{"n_layer": 9, "d_model": 320, "n_head": 5, "n_kv_head": 5, "head_dim": 64, "d_mlp": 832, "vocab_size": 6405, "activation": "geglu", "norm": "rmsnorm", "norm_place": "pre", "norm_eps": 1e-05, "positions": "rope", "rope_base": 10000.0, "rope_fraction": 1.0, "qk_norm": false, "attn_scale": 0.125, "bias": "none", "tie_embeddings": true, "parallel_block": false, "init": "orth", "init_std_qkv": 0.0277, "init_std_o": 0.0343, "init_std_up": 0.0396, "init_std_down": 0.0396, "optimizer": "muon_variant", "lr": 0.0107, "lr_mult_o": 1.16, "beta1": 0.95, "lr_head": 0.00984, "warmup_steps": 200, "schedule": "wsd", "decay_fraction": 1.0, "decay_shape": "sqrt", "final_lr_fraction": 0.0, "batch_tokens": 65536, "seq_len": 256, "doc_mask": true, "train_tokens": 292100000, "steps": 4458, "dataset": "wikipedia_en"}
Each number is 500 + 40 x the weight over its row's rms, rounded and kept within 0 to 999. Layers, rows and columns count from 0. Numbers have three digits each. The size before them is the row's rms in percent of the matrix's.

# layer 6 MLP down (transposed), 832x320, rms 0.0396, rows 598-669, columns 128-191
097:550480531534459504537521486459574481478465512476523506486486497486476467492537474465542568516505461525440423447465485487503461542554559544483548576554576470469524425473505473525574545567583547
098:470498552506512469506605397553471462598549543480598505535472498474509491481515496494516413442560497455499556532448530466564433493553503499545481529448470489423561467491497510558547455511476537
101:524452499572515467498558494420486462503437508479496541461504436522494459458493498478513493461500469495486505502457458455515484478448497501542445476563478513476495674497540484462484476453444497
099:507474485545525475464536474455527506470471523501469467543516530529481445528503523449462468522530537523493577446525481512455524504504531541463554510469471501500484450540512433504415503476540463
096:526523478532508503509485473468492520514550447502465473462496577491528499559515543480513466491480493560466530476580524540529510521489513499510523424491503444426528522496402471504439486482494475
093:503504524513557499513582546488487464476538489554464556546548514489420503524472502498530468502456486504550548472582499511408550573480499511423418488477537408510486487515563519504481516494554471
101:431456496476482450564500526457472487465448454512522487528488517546484462493479513538499462588599495527519528530478579471563566487562528513469578515515500422512470533491454524532517509436462496
096:547519545491518514534519517523539527459501402505549560461502496516494557489483509564521417567477474408481592578456516470446475449526457530530459447455435550501520509518444435452564530493525450
098:477480517537469518489490494457480424477541481517479509525446537413537474505479545572501552474446537422486493454475600429477541519506525503423494485454459489501511506564477538534468541535477516
098:442438511509458476487477489439486513482529518465465536482472468474531540482539473497559489487474501491516458538580513481478570524474490479477466539479458603497446485509516503493505494574524470
095:530551521426539485508407496427584525486560502510484490515483533509473525465451489507422498548474450490548493439429492539479520491503504481490517536495519502554458575528497521503515504529541529
102:500523470532537431470461481450536577543464542447418471461561547488493527515506504545546463570474488494571568524491462429489514520498534538546467522507431521490519482489486429612453475458568508
102:504496512410524463502493460510475564551559545441502547412467474491535521509460531504542477525532534569485486433503534466535485516503474552559527561498559527518419471495581471450482444446472503
099:441480497462473583462457547557509486525498509473474533488578499516510543522462578518503552469501534513537513467581446533491476462480534519550612467539430542534492448536435481555526471556442509
104:590529475536495504474535484564519476540447452473445474571494519523456569518513456464510495504444423458485433437512480498535517481464498475565487456518539524488471501474475489487517545458575474
098:514505454547540523476467507535505569500545468512500499492485548474465529466437548469473507463458551539536461414466511442401503515490583486542510503481518473512435518532502485485552570526525475
098:522501527504428457425499522445468413530402550504526542499564496500497504544485481524546599474469516507571489551503501439475419491475502522493509558536573519465476457541463507558501533511532575
095:392558597502556484495486495450561480414502441529526499434510458503535545547411455565447466435532439415499540517516488494421538527463436431473475490533485463548520545471464489498505507475514470
100:502483378570450535544553474474426496489486498547489500514530451524541467478417457522549459483496523483442496445493466592536522515510501454434475532506438478482502465523496529486529539501433524
097:526431487511486507547507451500446497528436462468464440466448513526504468498537530482524488577469490502518497513551545431482509485512491469518557506564512508465502565518546564517496516559517485
096:487459567466515525498563463561468443574541522547509515487458381564491455427488465583517513495563456498487542531492554563502490455588525478465520481529445522490472517439447498503491568519510522
097:543468463512427529536411488476475480469586467514523464514472512400531518384536518501502500443502461527475494586525462486519506481521516555468425437532558417581467504494435448479490439555519477
105:439517534420545417464499522498477550506522508493521518563448504535536492481575467529463530566470465454529533520480557489471477492510537458497524455476426531522562485547525527566421483424576496
104:551511482528426546561435531556458473519473508490509499526520454453496517560560535557503499416448498556475464508580464407519527491438530452518547460481524568469497565427477491537537462565460449
099:417423487543481486453520443550547452505522450508473473498608497504535508521541555490503515547502425556503561469561453479526542532504496420486444490499489494527496517511561540525523466538504475
090:465452448450472508501473517434468373477548485497407454424434478451512502490452477567568474530525480516484486468530485539477521469523526411489499501488455447526463412514545509508484472456490466
105:481547527489524491470571484520467542497560517438554566508517552523467512500483526490524492448500500426436499466467512488526455510449422520500494537490466514572529473522542479545478559495415514
100:522510487512443431523522494553581545487485446455559572448529446441471437546475512516500547498475520505500528462522422520475438552499530496464610533477524515548533479520537525471426549536486510
106:507533522423527480500548457483482517521477481484535509564504511511478499494539404411450461493499496598427461448499484480527483527492507532494487524501533541465554468404477560547496476489504436
105:472436480507425422443513522585487491453488498492593510516447466433466505587531490438443507507481511517497470562475519479471493527467470545554477524569546432509485525568567471501492495508514469
099:466438524471519504541536597548533448517485527541517461505528522510487489466526517453414515503470456509491433543512472439532573483444496507553514565435544490449440375433485485438497441485489540
106:410509478523526525490501468414533474515484478441509511515468492506514446440491539471516467480533498423527537504462510513555468558451506515463554540471521557495435410612486530503491470422408575
106:495442522477491603580449469474505486525591451491529546531498483444578461512500486541467528460554498485495528503552486481442564516523553428500496558530528509535511598510430535520394524544510527
101:479478521481509490494552504532518536495530536492461472507571462515426463541470544487519525524480505494504484500451502493491481510531527498479482462525426474525427453490486488506447550578456439
100:476508442458488466525578472533487501464488596537486541443481521513490447591458564529402540505440576522449399602489570506498473484448454540494542542485461472498525476453557514431550487480388488
098:526486531528537545431457419493486521496430488470595499538490535437596530519515553524488516609505514505512453505530549451507492534472524538476583533502454439490550468551471576505520478522582466
095:556515621480535505486520483484514523516483426491504461496525481494519517523560498467531481498455497489480443490553581506497500482466517566534510428451453527517489477482538445482439514527524496
095:483489534442449505477503554518527525454539535574504493462459488591469568422517523422568501425457462490476496452448442494556491482497536503516559540545479437552466588502427474503466512524536452
095:535470560462438467455432544494429490522450481439517486489464511463459526505437412448493575437506547477512507540566477574514518525477513426546481484483560474451549534429499521585541498486518473
098:445482529565521483498512492565488495480451506443496444478491563492465493520439565539496506530523525611459546471513557515449480553466507428430525493544397537474493505496500510527526517473553528
089:506529512598455505527405516461519455521495461481486508453457471529502526472468538444518534476471512445457566532490477550503450475473525479512487579420520482420515530429508483474503536530483492
100:489547551509517529482469502512453583455478477484539533521499496553512451536570534464547445498503530520394540450494494450432465442565570519574542559574408536545497467514471523546434463508447462
098:484477436478482478523497552527392506496542469507448495520538460491544494577484458510532506532489547515508457527517500547430510480500498526582516491531450535465533508467490484511470479552534590
101:453454600474470502479549560519506555502528431457530524486429548530540459459481505494441527446529457527470587520449503489481460511470548530479557538525499559502500522472551529493489546462457530
101:477540549467486604491494444515522501490464530526599478469399501513554543532510468517422486503497476492463485484581469528481510427524414548574494483457492451490492482532577426511547601543477534
096:481453566565518516510474508481521583483513484565469417503444483467455546510511490553527456502512500512520499472530481497458515506524540510528559473452479526476499499502544509567505510549505508
101:563542507510497495440427417521503525495481516502478486456444433493505505468530483546497456545502478475493500522485503504479450508507517465504492527493570467565543529480470490503500509519548541
103:466529561552480539538550425543549445515484496493491527526503432572480510462570504529566495473438503522528479535504495489517551568458482494530487548556481539486476462546478466418513483430501538
098:477469536482519516486479498432465471525521488532491539585440481509592556460539488542539519445545531556549436473556494509541523499411490527483517487486484536504526581461469555425457537448427548
099:453541522442502508476546572473548519521484525455575549527559529440520565542574505548440507535479537569527494453534459433538525488546435576452534505484495492487480527551521504516561510513511557
095:481463483446520501443544578531463439510539525472472484521476500514451463534465550453475475432530536473508545433486520528506472385497503560459457586454483450546441486456539451472449554551460464
101:459528575495489494492418527517500517432542540549471552488497556534466481467532545512491528463452477529507493402470545500455532494497467493502467576456482476506539481453506386481460511440442575
109:446564498448561472475523502531495429494488487489482510525466424459506533511536467534572534512569517432462520449525463478485465527423424543438483491495514567556449479536531518465487503461426546
099:501485490484511464463560486524475445558523474438420454462433457478481475446494415437421466530525574503551527494533513501469550505545550458452536532451530457574524467459517469504478484494510399
094:498465515512474523537463536521510531516494496525462424479513498591526414504527556485512504536417509505542477392550540521534550438533460491525522456471464450489470499546518517476473395461584536
098:520477497465508472460543503500487568506491526470480527491566532532514513506495588486494466497455484486568437511548509542472522518491504531525495539547482560481443486482629547553529478543496487
096:514565462460529534422492592529537609449545449440507568519494450481489504524488528549502499570514549485516561498477544479514544472524508529543527509539477458524430564462540478497567523458479474
102:500477534594485508489449509384586532439535505527510452495529532541546528440492487470514535526441533579536509522419442526556538480503490512426526533496484525528427463465441458520520470524514464
098:524522411517471557460450491404520471532462512554516521467509527541513501445475489492485518507455512527453519496462496517593506451588546445531464585494537481405529477501505402414500524390509517
097:444515602553465445543490527483485495583504506466541457523395461542454428468477499520473505423495488495498540496469494526474518591534529534518444517427484508493551456465484546477507526494540437
096:527533516450439474507497513582470508401539491473523543511530522451478514506452518540492524545561480543460412463505557515520521469533465433495455525508565471509397466500537559527507529482526515
108:518530474446564485495528551498480494485475487520471511578562519455508458522463552437498510437516515553565522480558532523437445525481457504495448480544485555469578515504485477493500440507501444
106:514550493556438482542559472442426497549561466535486529486519427494464521612457479578521536495444474489434443437494541513446451512445427475529497443502510431499505479527462529467539505515560537
103:546533473515486431471538569523564514503502474544460502463405519403527473495483522480504565400406489501576516535515490512533491411485480495502471583473624445472494510494505509444515498492473480
100:460501511541534471488566486443418478396484480500495551505419528481549543538500420500537469427494438462479529459486495462461503532465534560549477541414488487509525488416483539448494471452506526
098:517458506483532462438470442502504485484517460499489435491507558537472502584478539534411528579435550536522423475504451559492535508492452458498443455435511453391468478516535449496489508467497457
102:498496536523506535521495512531458450480451459479443482461468571503447488551515487531499546502581524518533502511518389472590449533467483475543542427603474508512499571501501499489561568451490483
102:502517546472536519467490555554421484477536479593464520520452463439535552521510556432474536488542479474549481507507528496540419463532536525507463491484495481474443427533495469468543528462467518
096:521490526488522549515471461483445439561413525506532615519523452525563502512464500572471502414567468516545532497545539493406460514502520442521469477461501408474486521528498488442491444464488502
096:535500468513483458509516510499461474501557515544444527490456494478483557555422518515539534484507510574519470475415514481462503512494545483546430421567494526454488538570482527529561490504543494
108:485565527542497449482572508549478595522543478527476494494587481517564502522439505526534497515445467484534470505489477491500477517522518557510433542454562480459501538493490448449543595478539592
100:549495485525525517457451461530418450469467566468510503449476501489507516556507594503479548449367455473601439498477502460515517484554497546442498476513588521492573472529487536455516414592528527
# layer 6 MLP gate, 832x320, rms 0.0397, rows 599-669, columns 128-191
093:434492448448476523589457497433543537542558485464431563554469459483515445482564469533452460472568481486475495515446560509539502523494414472516453520486441452403496452424536510459488479497526468
097:554499465524510522509464479512559456557423417540501560500472493516503536511573424516425474505483505453567475484485450560474521500492540502518465552493537468561545479565460469437480537546559484
102:482509499462545475471495533487466441407458478575507491481494539477526490519447487534419463509440538489495532419517520471463489533550456491508534525503482456536556466537553520507586490454428540
096:539566511447500510505525429530476458567586448468508474545496556500446466467429485485481475478503456502514483550560530477484520497588455441485473443597406475388522507487477521524492502466507468
094:489411451508492418449472447553547494565571462462542436567430534482440504441478477468452522456518492487486523523563506496476503498490548521502502580507359567472520529527497508477529527484545566
097:498449448527498474527540481474476593480540499559535479465545550519504512530495567466540421611557494464463506468463561456517544480500497428441570524543524513520471560464536452466490446544449491
097:568549508541555549537538503540514476452474512474475573470453564464529554520500444441507534449515570473512461551470489466467530495453486603479534511491477478509493536493502541559546465478471472
095:499524443502581434541498565503531466467499524507531514476520481567478572452542552509469505433527503540539482447512472585490518491526520494546547424534534556460465505473453445488520551472500528
101:489502554532502446503592520456501426532533478473509537510451481534472573522412509535490549509527505483515455473498448524445505504502499540507482554527439462496448534525459501453537539468472491
093:530495474481458530496424515518554477509574537528512490598462505486508560564501434554555503475431411490506474460512468533507488482538507491495416480460593459508419555484448554504459513492490475
102:435495485524481529487428460497476465515494453493533539464491521470490492442481476508451447522492511556489474477501482531385509538489455447495475544485550421467478526472437493468520556536439507
100:493544607562539527518507458547498542461505507500460477503428511560516510482486492548472483503513545508500426495478536455546605525454491546497496469495452576494502536498503413574452468422484463
099:475549492525504505487494506497477452457548489507411524497443437503563507502544473515487558513508479492528472528469478522552453507460494501459386512478537507507502550502552587501430452518553461
102:435537552489595617518442561470616507505532518566483459480538520488557495549476493538475486487506462502491532613432586474507456518507458460513510445484436427494522516520540421502467453505481509
098:502464532463520479490516522489480550475505477510440483490509472518495508461507415504483488412436548434481520459462483484488413585455517444521475556488516519459437527490596502506524534522450441
101:452497476465600495499465538546558474469565512498492527490507514455500510493520507409472445475527529554484465400506493486525569446501568533507500476515470453491468519467507512558569532552408450
095:491491490538570503500491479511469451525521530523496523469522426596515509531496543492528506550496421485449543551474533448454544529522482478512464511507449489450517540534457445497469454448510458
103:537528522487489531480486485486570505501504543450498471543476485530467499518535481485468486520485522530538513499520516484500425495566514464502495494567536460523462464429505503525447513387511536
099:480495512500476451505505456446484519524481455512466510474533550513512483499478581523502473464414451485513502510457577481447482574478455497497458527511492534488511568381433474490485479483526528
094:450481456475513444501491503459566549498550509472468528546544530396508487504490534468552451529505515439520473558498483480454520517554563461520540504551478505531562515488531489536493478557554548
098:516488482486547510544555490438483485468505542492490534504422429517487521462432440451467520474498480521393459525471512478479469524479553534533450522457503525416492482550448441475508519528514491
104:488501514554479518540438514487458481513454498539482503405583473539527498525478519499566506423505561488490479504475451481502450483466482473512485503442452480450534482493489456518568566496532380
105:554516479524491460556453527509497499469520436503499544462510414516513493568426429448514558500517438572501499495489545541460537473424484454492473514467503476469423504508474564423546489480511459
099:468511486493548480467516508489529510496540541571469448440481492424405520525534525484561513510453456411488467449439520473474517507557441495487504498546478434528490484504482496545516485581466447
086:541428494501455504445500494581524546457496568521506463480513518567534497545505540492570516573494529567534413521513482500490539433491464394544462472510483482528506450527496479551495499509558424
101:512506527583530538519445449459482558522422539527457594503578495563478413438520505540513481513540516419516544522501433479481467527498519424446474458453475480508470558500478489460497452462527493
102:488438493527522473490542516471462559467457464554461529490510497471505532462485557579502506457535512518455508548429498457508443507581469460550498441509564522496478550477496516550550456425533532
106:545504554558526482504455452524430541525498501441454533524472482481469455536532496448536505447521430524527476460450495484463503514621490544494460510431507524488543487548450562423568427497471469
106:530516492464440476515471602439496538527538583522498567512504460505505516528508522498589509505537495441477487500453432484550527579542497516446472596530513485505540477559516522530465490533476479
100:496520524399528464498504510439497573476475499486529557500480490541575504468473469471553541529517461571472535449460511459522469508501452534459554523498410491547491503421471493534507521535504515
108:492535517532585490538516490463538506448459490513442405498506596498456543521467540496488460497513482524484597546484478423516456523505500498412593558474513467537442507534492536520550533454508453
110:564554615490528427470510489519529496523573484518569518484475496576618487546481525561499515537458494505417461538444453534511561455507436516553440502541499585489477423568451463495492522504567443
096:510522487596457453537523571505489561548531413476488535463497461499470516554509530444487447447462504577470422495530481479518514521447487444439507518543516482552534490503516519513570505472489493
099:449470511457500560481475504445496508554498532473531510510488497457501500545543550501482563450460482486500547507544538410540492553497543512558462480529495450509480479501446536442499540483609484
095:552457544550499495481470510556469437466554486567527465523558509478518499531403519560437489499529462497524488472463581524478576491496476492514514576472486456502509491501466448520500473494477532
097:555430518561540493473423514523443544483452523496449529526497444506528450500482453493467497484537509411489456483507508505520466476506509532547592498525523557473486510463526482455489502535485470
090:502522495468474529413507462459527498549450510496499425505493440511514570473503517513485537470490518559462432522513477495464526489484522528420440462464548424582532514511472537477502479612517568
093:476470454503475546348491522510474465464478521493475454527497583535479470495423479534481521509585513522449533503467559539563516502461494525463511449464572536542543477464519485421421498587429455
098:544499425468528478535466516417537555508478446539465486473503581451455488508481471504427496514444577532462462483460549443522489509521532482516451552558468454468454501456477535523548491512560517
091:559483447525499483493511531553474514464532576524555526528448448465538546497475565520529547566431501496513513530522428481525505535559572515453533497521435515557519581432482516611507501557464546
096:500486464603431505575481555514547523517521463490535448470488426492556533572526497478539574399499516526514475540448545500488524533409487493458442456499602494443513602403477541514485506555577480
102:464512441524513528499502531430540513545568443525526556498531471424613470453453551542518496538558453451494415483415442497523538542432598445438439514469481556477518499480524521549521509435457510
106:453556497514569568537463503504502556506456550588508472538441475430502571534474519512477404525467493542532469502466518420517531601500537539494415550555441561495494465495501408466526491451480427
101:415454544522491415477521542503534472547510511480454525486489576594449527519432511542456518489430530470513504499413509490521534537554525449481546561546460527496576497577508512476532551482506513
100:508510501485548528495469518469511398538519510462492452512410540527498562604507485534571521488525486555554529443441534391466493502487488481541509519575535471523505459520560515552486469493500504
097:483495491498541437472491516456504531475540449509450525481410515527498468510516514431532450479497456466487474566503536452490551447503536556474486481584499506453428518499500487522470594569521475
101:436469496514480555539568466537501505566476519483510527517450508473506519419421543467567530437498475422466513562506519521515555483456508440495523522462505460489583564458486466511565494522486501
096:588486562493544475526555494468451555421495539546475513513477492476546479479549422486500514492421572473589439495520463455497483583482471513538475496560544449492496492541478421492535515429481453
100:530567556532548519542454446449538446544497468486539451503448451420447507463507509459521526501496450508530557494436535494501500507576442497530468516522429562475536464525460490475380460547530459
098:559503552547534495520492396467509442466515526510423496471459468446490559523556493485465498539506537441509528523497479487506540595500531452492552425573475517558555495557503522482456498485620535
100:475513526510430533498555496524511559534501488486468411414495472589501469509530489507430501489590460514499508508458505401553572468491471437517496494508481475534499495545511520596547524487452474
103:514494489461549456479539481426510501511601480508427497489493543472498475459444498498467524535515545494495458505526507501452556450524475519491484539550480492518486517472444521430529521409525461
103:432532538442498510451468434514510525493535450535478451471534444532481451547524452443402491434477486524569522466444505543543415455481504444516486457491457530459500509474501605501526561525482452
093:409434530535492541517502488483465429464517497618465553460540589494478551505420587527568538472431481515533466398495526563486484435533498473498528540537498445489434458483563518479493525500534513
099:494604503546470481489484531489504489530502503488475511490486558540535534447435592447466549458452456552554494506514581577510490516489440479561451470461446515421455454449551499492541472525437558
104:475534512548511494528488482480612506430480493460406514524484531515502513503444506470514545520528465544562498535457468469543493524504497493512506495516488501523536450470395517515478487439534521
101:529445532508477520512535470549469516545451528563549434486523534494534550509466489512515521461556512493557439513525497412467506560489498545494510484468443481480551505574401501527465461500501449
098:481473459578482548524500495512558516475469534489488522449515542485519490517428479501556471499449532522474508441484510428522524490571486420438470479546471491542479537555439460502537492490405499
097:466516524497530527522513599507543504532535469530558515537468569524510499512443450484444531506521507473556499494580487471490551466524519546463465518486555488580415572434517469490534502534540516
093:521521530598495479473460486490499520461509456478524522504522507536458539423471448541453511531523487529505456538485493563529530517461556563468463488528460473483535523513552496526443485483479462
107:551454508450580508490457494440539490552531468574489486549515478496551501504428515502453430513481489474521542433477493524467481466491562489476485500490543479521536490440501502510608546541526525
106:548517486480555514541434486478451530529482484545461574500485416498524572508475521509524471453516526483517488477478508403516529530477443508506498475490503571433487449490515494499480509466531548
099:545457422562566461531513526497496477532526506492538453499489455543565510484470492566456461465509526493458455464469474489544487545490491606539480452514488495438557476542381485534489460478566449
106:538547483534560572483587469501495528511455545450501500465479490518489503452517448483517519462498555448560501512494527522531527526440500507490485479485445481585547520508503523483483531585510496
103:530460557467570502457450431447510520467406507569482477497444486439499567480465518529500534514419539500546498497500510428480537520492529461474570518461499530459487500485485493484497485488519492
100:495445517489465485442413502460568494492470469549461540469499468567514504478534534481491508552509478487481472507432464549415536513442456446491502510484533539468456492481512483518599481479525492
102:463551522531574524425591563440475469526503516533439449496504496500562517448523525468510436506564499495581523553468489477492555488494504499433462420495517537448477509476507421521543474571471536
095:531525565495576524504520530437426475533493482534482533524532531552512449494522573469513473473448531522516549434547522475508562539510485451481477493602481436476472495586516493441601496465549488
094:575490528463527479549496404542512551508520498535456548484514541499569510509499462545557489416501417458489492466477441562533524520495569514506456509535511558478492581514485566451550549538480422
104:506440519527530506506485466437492576566548457564508493494448482504574534524479554462484419487582479535521551489503564412513519506491456497463519548537447591477555432581432496473511435483508472
096:475489477490529495453551472488554588545508447459539539512448480408516467561545503501534565517497553450466515460515419443554460550558458486513485479477523484479473570438471579512519459489501560
# layer 6 MLP up, 832x320, rms 0.0395, rows 599-669, columns 128-191
099:495409438525548457439503493513533535464556533497538497482500566474434474511487518442501552499508451485578464511552481547547544463455450550472432531519536479489475398507483534495473515442516549
099:496482449469498501437531491513464502413545481523561539525502501495471508541507508497508494525549461546540516466535443491488553475616491425491536537438548528488449480498512475442519564508607537
098:441539516473511499489511567495505479554588460476545522545482577563519485475597475541516537523477491480524447538443511577484496492490464455540457431498486621485524484565513484527536444514504469
096:416451543491456527588510516507479505449468515424526480516474459527461483468539530560543531512454580548537424439513516449443498538495456521525496548477552454528443483498608544530576470493525485
089:491514511503546440486467557514497545454570530505492522473479468501562492544440576492490429533528454537455475493488512490508560449443495492456545513481448522494536589507473501582472435479429502
100:562511504547528472541485430539555523538544554496504403444471565526463531543501562551488491503491529466487512447495510465492480546423455579456476521474514530456504504565536511524460461535590527
095:504519490545541459528472508509447534507516522467519542532480517529545502463567507464457461501507487486546557534513481466531545569442555517535402558483496482428504452468488551568538466469459559
094:543472393434586510502490514519515515569507565492485497468552467548480530486527532450450504533540490527506457524465486544446532516473484473521500525482531493464469517529491407420516496493505439
101:463485540521484536417514444479518528488556470594517488511535532479498568550525463487501517535555521549479451550497481510471507480467503556536436531521431520576382446469483493527447453467496527
095:510430433546486555430582475455473543522443520508514591480488554524542503518574510579552481389473496494470426469494492552467480498472481492497547439504537533483481436480453481454515507520546475
106:476527450538538504498491442494503458529502443466464560500502506471445450539430524521490492567522491515522421473551464560485495513435518456544397437500577513520494523513464543464514477467519425
103:565466503471463454464531526513462468447547500498494495513512447481502499534444501457537480400487521441478565536434513556495536494433501418470554536502538464528499444502472484518508523528511465
099:523474456484542505452474536490466495487457444444494439505517501389547487518496455500567530492471498533468496476431464529448485450484484551455478540495516536482467470463598529522469478537493483
103:511485518501506503510463529476534564509496541400454444573510547470461451583502576531503465469489516503462539486469452478454505486474546407478461457460500490560521488482476500471520526498507509
098:538495476468442516503563471520510489500450448485491394534436559475502516471511544441530530499557499504453444490459607512536472420412487536438452444466534467508494477467533507537506437520530481
098:456520457536522492507536579486549536487539499497485443469431417486547487555554504475523477450514474496515529467479502545494572523568459494486462462493478475567543542480507509521464465497506456
091:496440485533464500522498462531524488543480498543567474545570508478506488528601519494445455510489544547503517499485507567553481561524535513454504506491520486411583386440574545522554475543495459
101:456486590446500504488546559478551564525556514452511542494412497555521587516500609620532515497496476477567487474547529424512495494559475529517495509517490454467502491540506557579471563585532522
099:428516461484415541499520571537458455507500516504463477529516485508529551557429511487524496465476463455476506521502472530580492546575468453501578506491493457470484488512488440416540471527502440
090:505590552485584481520459557513486563546523525480509509536529553404582514510490575439545487524483509541516445523425519483469517580487534494595516478488508478531459537516489553531500490524554503
098:471506445529526509509559501521490489490439492498453517498497487502492496519502454507478490456456493461508524565501525537431484504497542511513442456460531483470557460515498479512503544509530534
106:516441473490514507527492514492494572526470454493478600400610545506499525555549484486494497479536560477519484517524526524499480488436453404466451524483494510441567472499484454470446435507515505
099:382486503462543497504518514510497445485476484551514548518555512519497460557521438500465524483443484501432562516467502528518541538554482464515516473522435546456510527516597463485569533474543479
096:562525501468497524472530456484503455542464437456479530534467498499498529489482510515507530438499557528579514491442498516446500526513474522498513507448435460509563472549542521498495535565542487
093:535493476563477536435468466509544531536421523468577541517500459589475424585582517407445470467504497463518518486525507512503529596443437479494523460509542505579608551409512518508483522466545508
101:464470384529504513532497517485445510518453524583537477473529420525470515491552481547532479507515478516562537559532421440444545503518513466471482447572486450509488531553489514547494451513518596
102:597449471484527530455549480523447546484533501417546523497503549448466552471447536544512527575481518507474486494488499482479530504533522448494479519472490484480500484516424474497528500592460517
105:437474496493504546536534549490501441461514500567469492480509523554479573533485504531466467560536512461420444556552507460480486571501553525526455459527487536501513505544509453491538517504489559
107:536478478464476501532477463506509582564509453508533532476472554520424459526485479511599507504481505519447501465502542489483512468505533470545496541524476457462488429474557529495566477495543495
098:495550491537495459542491454494497465502570470577581501451538479483482480487471513452543536434516543498526540509531477526491514555533468478487465433526539535523516563573531490477554501529501472
105:448476485435511436442613509514526470442504473509528513511521533514459463535534607461473493444451438552486534494532478467556469459519573488486544471481499505618508497534482436489505538468542546
107:426476552546519519514499471557377462478489531508468502516486469496518519497498514491516497569431533553502563529464474433519458495511568493464476521526515544449483535580522423501585468507560472
097:467480514518521509548568441505519455514497526532484490455452449499469500500464477466445538594532561408495529439513434402532529459517549490474565510504572600533543481553524534522525439474473547
101:461541521449558472469533514482526578471519458447479464499502532472513508486567393518527537521523433462479454471520521503539441524525556460503497496550506587468416537527477583489488514526541461
097:490485527493485464480487504526477539531538556494478449474499508515405451408534424506597514551540500442462521537533506518512458469531441469534515495504471550490496490517557545423470505535510465
097:528513469488515513434430534525518458547497503504465536493529483523510489458413472504459550482545539470504479434416468572520536491463463587497472470447509508477463475566505570477566571475542424
093:601507492489468487527485493538503541532457526513393505460538508490479442574512502501523546449529505491491529480539491478483570483462473552479470472468511443451488414537518513474493497576544537
097:457494516539521513478453452450525520524468478538499552519479490514539487501564516457478522478466478519479573497546499492497482451484509511509558473567482524430478497614537485517559530434471542
098:576516448538465525539473493493474474518490514490482496454513486459481593509533452534498516438510525505495442522417487507480516579477499510547501507515523480409515534467547465453499434526535477
095:485486483450586518525456518450464520461565500513541473486504467567454501459512490540554582547538472575480439523525561454498520526463512487459467466509461455480482441587457515479509387524509540
097:547453395487474542471558484421502508564528516470489431450436449503524498556494487496481580527546498514593510493433469495525539461506436542452539456462582432487534520494552516511543467534580503
102:522424405485445522463505483617530486440510550519514470531510528462462409534545455463462529494468540513482528459545581529547488488583445517447476479557500468577480514493531464478421530522562464
104:511506478486450517493475502485497523531551515476525580585478541499489504476435473471606499569491468478535508539483508495518559512533449494410447526437454456511521491481515464498501491515482519
103:523545484485499597514498514475476407526489488545526532463512419546465527475519567561553508443497529569451522567511497530519540456530573471517506513521511469441540472515507484548364494488533525
100:471444476478462504549531498559490509527559533477501531466503520511461472507520486505543512566585471503484555479478519534514432555536547394542550470486497494425514516469464494509542581531533506
099:460513482483564450586502509446518468533525517497510488489513498569474467530475497500427496572443515524509539522485498445507500550480539530574501496496446511484535469524496512506526516512530498
105:542516509525557439451443469449442556572492519527515472488505485565523491525520480524498538533457513501468516444495500498499457570478473495536503506481432525473445423494477554513561464410530530
097:564567516456455497456505546532488474495458493504521505455553515551432469507440529447483511486475506443525471442482557522449497482462453502530511470556520491417498475564587478498543421428453459
102:576512505526443506486515529557516593483430558520468487475485454442464485481444550497516561522490480449444453443488504529474476489446508505468422456485494415516484537499540484478509544490526564
089:491580525548537426536532449469487486601471538556518480488508502563535492437533480475487516463421471468474454508476447545494594526516545540490512464547541511491585516536534476524509571460523459
098:616497505500470512549569526496464547474490503479493463454464477500495508518536420453530509510529502496542461509594491456562538535470434556474510477547487471550466496456494490484482450598530526
106:516582453505475449424491568509443494463515437505520439468526519521519531500477451449493538537474493489494521519576494414498516528472450475580487443543510470463479469531537489473467508522476507
099:467450553481513561494537571529489559544478470543543483449526487504461523527428573438511508462486441449469503552550467512475456468490525540468565501517475478473508513591489552537502441473514517
095:577490385483483543501468494554495508560460414453536543544540563514479523448527453407488470514534552528503412551514489501549528537465537562442461540534492562541592488520504528490563525539482550
100:525499479461552531532537515577517480530444491464498538467497539479489394494485498462519440545522468524434523424493493449469451543468447521509502478453561493484507548473480409523526553499541467
098:433463479510487544493589476511475495548499534520440467531510545514492511461558437478548516481515560470469460485536501417515499575459442510531485442426455571537549544490492461478483483516398499
101:475533454508488565483563407537494477525427550527485472532586496446449508501454464527560557460433465440480531460525471483500546491470499505492545504400501452502446524512438498479481501477466481
097:455427508512526552552507442478481505557501455423400450555477437484512544520496497517519535527538483494532515554462540451513465509439445499479481537499508546559479497501495482515451489566503495
096:581528475455541472477492509546492476518502505509424509504497454481529578515458528469522470554490465432484430435538564450467533469521523464441513553473495556543488511537540462484449510548534540
093:476509519485487524419509535547497448491518535533526464557456529559475423538535510529505511479530510514402515474556552531505483527450430496460444534532498561486575502533488467522506505438528543
111:465517556482486571500508561464492461493431544452465615460461473517525448533554487509513460478445489529462512430499490565511511476558562466468530498473530495519480562498536554447579511439506533
107:477524532462468476445528491480546544390548408523480480444476583524517497515529515543457435486446488517495489467491477453480582538480490519467505508556465570430488536528452571558517455500488505
107:525512569464458569511476485542475507548506478436486546484532429523519542500585500480563558530521498512508505483507521502574474520511523516508518468473504547552475509524495479530479491464531515
106:512470523485466534511463477499491564482419461432560455519477554581522519504454566530523484509485522504580505512506543487554512430563428486493543527482538399447555492540492442556518577565399409
098:447528420442474522523562549485504522496513482504498512544458537542487537395502527484526539455517526469496582541463463485488462421444511545543465554559506506449467415511492515432509480487471510
100:450456449526479512467520522464556500529556511512498473481471469560513554451514474523616513488515501500588473542518527424551423462515489511560548549556502575433477455482485480521545455540455552
104:480554515578522554540498488465493446540580541466505489457408500443524520499554505565509472528486487535499531432496517546507542530449449495537543511486488518500492506475520521486449512502560510
097:512525523466495476529516420528512494549508484519452389492467460512479473438496521469617451627498509540599437535441494523548519456523521477558508507540566461493464421555525431499429519563464399
100:510501471542512551505504478440589461507467504436507473496485468589538408488476460516504466471531489425524478549540461516533523515509518476470509535501493467464525425541480479500536505487508532
106:556504473490568504438461470457571410577480511472487507507439479532504500470521464557524516488530475504518533475560537530532513477517445458439572466609504552496539496522516515563456489445518444
102:488489533469455516531501497487500526473515438501484557538558546532479514516536464476471506489529491484469516477499547521482397495484451490467498502465504474439481498581505496482452524528546475